From a checkpoint of a small transformer trained on Wikipedia: 10932 steps.
Each number is 128 + 32 x the weight over the matrix's rms, rounded and kept within 0 to 255. Layers, rows and columns count from 0. Numbers have three digits each.

# layer 8 MLP down (transposed), 256x96, rms 0.055, rows 56-78, columns 0-95
086101111215181142131119135126130165112111095147129112142121165153164069156142081135091127149174157207112066095142139142166107147150137131127119074073099144126096135154153119044067182174159155108095086089144171139191173103128136121133137202135136134093120115083149116134119161113156098149
080178108155112126123130135136163120075157096119108110136180101142121159032115154181171121127128115114158086089093106129132170116126176112098135201113123108119105037094113122140137152108084132125140112202114116140102135072100106145135141124133120150160113079087118132148105081157085116119
153163140130069147097081105122101111121107133045078160096133121109117168116127123144141146106102136143133104111118162119161170114114164130073116088120147101090179048141131142114160160143183159107111090147145166175149099082096082104118109114136105150138138105111142150169103026158104067126
113181114062195147113126141061117106121157161080079092119109104134109135118135147176116156148111154117160096143153135110121164191111125134137116140110069119128120168118084101143147177160104124142179193130078141114074128128163096063110176102074159129150097151162148142115129171079105115093
104183107129165128171139073172109201131051107181168058096111186175129115106130132114051067014072131073125174143083110156160106153093090140134121138113065144059117123089077150129069143159131156082134058114079163154146078120153131121136133111158133089095098133205146171125086182107097159108
199088158168111106103120103142131117167126101156101122203073185137104119155134149109181119119047171117081148138022172122115186126141156094171104121132100157141108128139058074135109168194094101120158195115136099122151113093125122167187083193142148145106127074144077146093215199036164108139
147080164148151080091081073123154137112126192105153136126138116178125085168105118111119169145094124196104144142131141115127090159115128167128158097143142102109110114126158140172117140121141125111141091150161188140139165081130180116086108111155109143136142076106106128114097187108123145112
125121130114128163102178078067109155101158170151166119118144107146112084159106089114131185099088137110135131110119093153109128134161057122059082126107161137161154134129088106160156165157126076183172064147072053145097151154133118095105076151126137169088102095149145125119106100142163130135
225105094148127105143079100131084114169047162124163117124093106109150152112079117143132140106135108155135163165165127181116125100048122071123164076172079099157182095138111143114074058090127114171127091131130152109080135075076124124130128165124111092138098082154098136114141156055106115146
182117119155130127074135110116120131090188133128092138096199101184098093162155177176182116166114140122091151126084108063045160134128123129060123204138124156079095162175174127140107140149150135103113132130143193150122099125130157163127106128192091101085124099145112080106112146084098137121
153126080123107144135128135124117147074083142147124077107148152152100060188051147153138098145102093139152124129138121084102155102116120103108150173125140146108124101133154186134109112138134143107142161125137123154095125097175146103180176154084130179118114127079156112110140105137144074109
121133121109074112136122142096119153114191113082100105182147103089070113142134104101121101176094130124061095141150116111161132092120104153101170125155136200134087117133084107095176144098099080141153081132076101125095160136100099113144147130171134152125132173136146064095108092168152088128
191119049168147161165074156151173141074127195157023164143122124083123165144099121160134164145152096111156163111116058140166080126139179090157174140166136119101167160128105158151141151094170117150140118153128179105089057144101136091147165062173053101186065144089104132133135124076091142165
142143119107126171106148114109171156122122200151051137159102099194100138061123141072179092156096147179098095101102066178153149125139079061210093076102099164129137146102157051115087168161166093154143155141159113101135115122141120134095085190138084160137156109168092118087087160142090154103
111158154128140056131145153141151159142109110129208115163185117138109173069056165133103140107161103129116147087144081108146133146106144120086114169136119153048141111164115114126104134137114075114161145176102104167150138165150098166119146134124127155165144145107105145165105147089089176116
145119161123062130196139141114093135111116105173074106144156171096137161109060076135142114097156128143114120127162128158162111099119172082103157083143108142152122085111170109111127117120088147104081091124150140074082119116099129122137180133149102179158074140116126098102143090142181157175
112097127128170136155103122148134172153138186092135170104102120187026124115124170134133175148118152183100151197092137169109144141154138064188080144110160107099123098047201163103102092095185175154138109119111162079139137144082066097088153159101124164157090120123118103094180139106111123142
139133132136163099130126121116114113090118107145151135117103140080131132152141117122078162119104152180127102115168116112156140130095150127140103076159131133102093107163193120131104077106137087115095115138165093181114157165115060080189096084142098140162126085149114152149147138122143178163
142157153112085069147057082167195107172123127154127109127129168186185177166054065124179092145151056124092086124086185170138167134131118151130115094068114123113124192147151113146144173148085116132186125138119136105131116086164116160162086135127154118094142113176195164114082139126127174134
138132152174165057125166132148135126194058133110125105111109147137142145112167177109126109083157179159135137163115161180175123161043143173137172110166128153140121136172147124116111085109129211130100122115103056118138118120072149094131126085107126130165131060165123170068057125133148127166
097108092185109150127134156130128085105187142124176116100164109177082130070114155104158095156097178156077146107114055032186149096170138114119177144141130162145081098140110124086109117090103116087122108104182126119095049130093157185146117125052115118132077177075107149182106090177120112197
117076154115086136146129142155102096108108120167145132120140125120144159142151171115077149117127178117126168103101137117136108098114119156094121152165105150106115107151133040127133094143129119124099112094103120129143117150160102147090104125139086118141188130143157068170144163157143216080
106151111116138138170150111152093150166141158065142163146098130209093087120188118086121122130088122109139165128122150137145150165104103149117097113158137077139203041133096128148102090085137077154162111152129144113075121163133086100096184069094096054148079075134079159161128194147107126119
# layer 8 MLP gate, 256x96, rms 0.146, rows 57-79, columns 0-95
083135070148160163114133157165082158123084163122148074126138141128127123161122146100113161108121114119166143125100161099142130126071048104103158091163111135122124119139066069130112165160094109124125143107129109109169062126132170124100121089106160140134171131094137117106090121216086084085
101150156157105160139082114107172115141077132095116133144116117101126125128168175133122138050091142161130133100086120069101123089153122109113159125154137112097199123152112123123143164076132187074117042137129107109114110046137097143117141138113143183068116104123222114134147077134083150160
134166095054105135126079086088183079134162112135089088148177146116133189148114127142146145169101124162159125185159122127141143138184139076140173147094103143098130162147108113140099136112085038146118150141125100122123202194114097133119130091081158135125216085152152070105048145097116122071
124089125132153181115102112135139166216086187130179137073114132103048106124129174192185124142163128122152109103136104132101087149193102075107138119168158126118149198128133106210167139178145134144108107069117126111118106103093120149136107136164197100143108171103126144127122164122182115154
092129136178091151077127079091088125160166125186125094138126143103156142105164110103136140142103103122184146167067126113122135162118107075134096077110150235185103053058047136124051116191146160109150156131105134119154165070083093160157074152131122150161179093129090171110206074112107139145
101061118125101168153160103142159131107097132131139089163093096101124126172092105144119172078112144162122176128141150092135125097109102141067114103122106128051116095166117145150133138093130110153139157127139139152128135113146128090141112175152113153106110095107146068126156141155138151147
163094134147096117109147126062149154118140088142091102106122133122143187139157128153133122147140166195106170151164158104122096117156180162100071142122102123075087106095119150095159133144171106136078120099073105118144137175089157115118120113138181133154109119195117142109089110157097154129
160155121162104097176055111158111146109167147141110147134144092128165087111067101193160114115184131161079151164156148125147156135110156118123126135168104171103133139110071166167131106137133178175126115178066109127135149121184121115032050161129161074175114096183110102192078097148115117150
128169161140150131126095146169128118123084116086152121038143142078193151174151132096128147101086157110122109117142121150135094155092107114097163115130112149130112182124077021146150139117181148115104086146147187094143118162134133102136133120154191141142143081155154159121123082128066164161
103123064165156077135172116126127129093083159106078105107146136133148138164167187132174114124136150134142108102135137085095128123071105092155144152118146157179123111116146118143129135089149140079124107140145096144118109089114123132132170101136126117145082115119188129140149088130192110153
084117090138147127133161097110142109142121096103106135121105129099144138161114189123130116141079148088157168135079112178084160124093099133133128112088101155125114085152139105151084150107078106082130162110149045100135111158158121169103122168120159111132123099130111141139166124159080101148
170095083161210096153100163181138096139080191073138142057164142142122125063083102162138165051145157074122124115088109089124174131132107174167177116119111137116160143093116085161205154092101121147142165088095130128078103154117114131125097069128119148153163089145107133194166109109180124137
106089141123160148195077102096167116123153191196118080170154112036144149157119135126117165116160130121152135169094098153167131143112160122104133137113172099101126154120154144064100092166115089123191211197121138147122127120134145117165134091084122160063106082153119102149070142187086176155
077145087147160158129145118125131136085152069118106077074133139152115088095129163136140167059190158123145151160117103137113129126153158088119091151133188139145113172152160130214098139159150152144123148157125128139108185163128133167110114106139046151158105131128183145153153131145117139159
087104180111059094076151138088110202111127133147152131145124103141113099144147121123172143161204115065141138182133134082154195147097140162052158110178136087114153116135108140168115074130163144140145072152102171116124155106121113145160149114104089100141147120142122153174173134127095135137
168126082107069115127090143115074145113161178116156091142220054130078061101119142131061143112169141104166160144153103132120056057109176139109115110115144131075048070148143159175093180110075156129111158102187102100147122136162133182198078082113112182122106042161104175179142124111136187167
115137136112127180142091125126155112138106157126086106118092170133128084144112158149131188154096126145120144112139155113107135166121200165112124119146112155095117154122133105140095060137066162184093094127168137143162140117132077156131124128120113119131179112148103104135116167123127115138
137145114089129096099136114204134141097113071131192116090155112161144138125049132114123172103156133140067085084079128137122125111144071085120166142114114157067154068100168213116166171127151134157133122107100105162162157081074096167117133117077143193116107140130164098114140125135170087114
098130153151086056108123101108150089091194156128135130088148136112124166152090123155132129129086175139080161122086119090091122056144106181154136100139070117140068114132137155136100147129137179076147091105192128152086131127049150142145138108137121147132085125159092137111114122190153100094
117110127088127118157124047157113181090103162171103143071158134116102091131133117076133168146139106139110150134142174160076145108121114112142074202178078161144148088126188084165149152109082164154059162092098088160081167080130107141121133078171142181189139071146132070126170133125148055093
172094138096129098105106116181080135162168098130147152127142120125128090179159109102093127158141104126158160098119109089099092156111139126128083126125145125166127112112096140106106134162090099124111065131126138097090140171195087163164121161146147108113095191121164122103129139113096115156
123111070171089110175128173226088144171157165083121196145134149148141164109166139053062125157089176093171136167152134161177146101118181068116104099202145109152107102170124072132138040115105183131091109143183147117157095158105091129123153126088113133083127125133113152136131138125139106134
126063126128157079167148088086092082082130151101081152132125118118133097141144105115084093187107060116152170107097084150139173100162135097122091082198178153109077057115108127070172148167123154154120169110247098117122147161124184097068170090099094153176122119162117111131175148143116106163
# layer 8 MLP up, 256x96, rms 0.139, rows 57-78, columns 0-95
098139169085140116132077111093141106097138180075128085109148143144155213169120154115116127144136095087114082133124156106131081167150124096127109137069132108099104090097143126189107125149172084160123157135097145097099054212149138085102157175069088135191165077131096121163114116085088143135
116110131109171075166175146144081119095114176106128105129098158127158144127139099168151123080126124160105094110148116190113104168134147076092109153138120117192080133103153176138089065202145084098102150180188108176124098106173176140181116110112138108150203157174061094111117168150153114151
090185147104115106139059126120122078103160154146149141113091169083087090124113140143098115088075175140133084130114089060084057134112113133155193181103182143079117125058152163145120185081109095041115089094169095167111132156166142132074074141110148102150131117184132170189102139132151100143
120120191081133091122095076084072172040103139156068174165130125132180097176124124108151119101106158135159090095111168162117124152080094143161130125123065214070113118154185153140155165125128130164096128143127113185081135151130152145140147128100112148085141113119120099115188140118118109116
163133151115153129107110096112127120095107142110125186164073092180107090092117152112112073129054110109113123185130102174106071089124141131175199086164080125156068105161154120141122141078143105141172127130214106138146100139105155164191173078154170109139157057154127175180127140058104069105
125128142185136131149085165178104132076099185160115097131146161143063158104156100165099122158097105103139171114129117099142150115115117126164111087132111083113168162136097144090132178151100097136128128142103155115150135138094105084134131102128116062156200149118139108146121108126112107094
178187138094113116193146105109133056159104133142080130115124139106171151121132106181134128214185141106146148126104112133113150118141176109191085155127134070136032160117145116113096126116129101121143097114137104120182108127129140097160124160153133114165142121086156103143097137119106155130
101110185149118180126167100120127156145134085161090127159115124083080138129159178129122148112087180148130106099136147096149096130170083106131189148139121084133142136134172092108162165169148193168119085184155087159119126111159109125198093156162104130152163187066178110136176155121138121127
101102131093102046165115137132103114121136138130137090074122157095105138149115144097128165170106092104175179137097119161102011121168150105090133063158165157152098094127090153154102097148144199169127096145111085077096103114164070124096118145079078108066148116127101155136128174067095172099
152104133094143133142103144112135098177145134138130141121135105106160133137154093147136088157111135118155138132143192172085108159144147150153097109164140096098118118165149160101110176154124091089135133147125169086146146132169126146146086173131138126141158152148139131086113151131122100087
099130102115139120063122077086093122131102123180137128124157204103121172117171152058163126135150169144190144089147130159111154149117095075081153105101161048131098148123113159137127127103154206145131101126173138129156117132118164115136144161092162124128127116138160122140174128185075114126
088149112051159117074144115073137160140116102209177143124125120102174126171187130186125162144131123160200108156165146129087119148171171049111163121156109057126091123153142137099133110140096075082186086176121212058136096162119088114165088122126104106026141098087108105152146106118073164170
084177062155114137111115169140134155126127082131099108143139151150149199130163102100150168178163146109158125100140049075168158106116122125123151088145124094127147139063165171136157164095160103162136140119168166143115149159103100136133107121152092186146145163149081096089110095145085077088
142078118078155165196090088128140107120171100115094168143164080150141077174154142149135100109083132143139079120137066142131111115156146124125134072137185142156106134078142158130111141120128127125144095086120165078103129064096105127101161100164109200105150141109140057126110141125136090108
168127083151072144047150125099162086101123141106098119095122169135116073108145175100134102104107122128122128106179142152098122129139136116142089122157126126160148136129169135126143155131153121113115104195131100077132133139149129131104127075136158143164123136188154167113178153110128097126
151101145158097158112116109117165192174107092160062128171120127109151098087134143136144111131113085124128121045132135067122160113137149158153131160167115171106127153164117118130106172164224163152111054122143145183161166154111157105148151071119115149105186146097110113084129085119076175099
107141121108093126157129086110085122130181134104173064156152103103130107141070148103147183109147122139116155153138169107157141133114125113172134117121161088102130100142116140120125151147143139112140172140166130157090112125112095112081148140119157078171085132152163179121122097124141176092
096077142084186183125130103118172140139121156125091115180137065097080138109133138100185086137117157072120186099182135092128098132116136062139103128155157157133088164162118115076113121134152145121163122191159109083100146126132157111159119110142180152145130183085072086114055100117115188105
121166111114151085104094126156186132077137138146043166130086149148149102140115153071101069152122064051119085090197141116142089150129151167106097117102135121106099078134180144169066139111189049125089150092107127122094065119173082182101128094093140149060129148055116086112174115144112074216
173151156065108130145146147088074128124171185145099095140161136155156142144149135115113131105069088117146116208149190161129126132165079093129112169149164154132184124102124137140117115144183147139064101133123093097151170152109124156060099151185145129090099099162097124072141154094099117132
113096130129191134096155141140118177112106157098150126116117135123101113155158082048137142080137129113085112138137102137126114138102175131107127162121158065181126126085167164120085155102144142158136146168085111205153169146099134115148144124102113127091108140127118175134121135098190034130
112118152138118131109131185139089112176149073127127118105077124125112120149126111122150131057132150104116140157144084089138132146178114134142133173043151139107094102167182123085121166119166079083104074132165124185194134088115122141151097219130119145128113129111148098147095096191156148142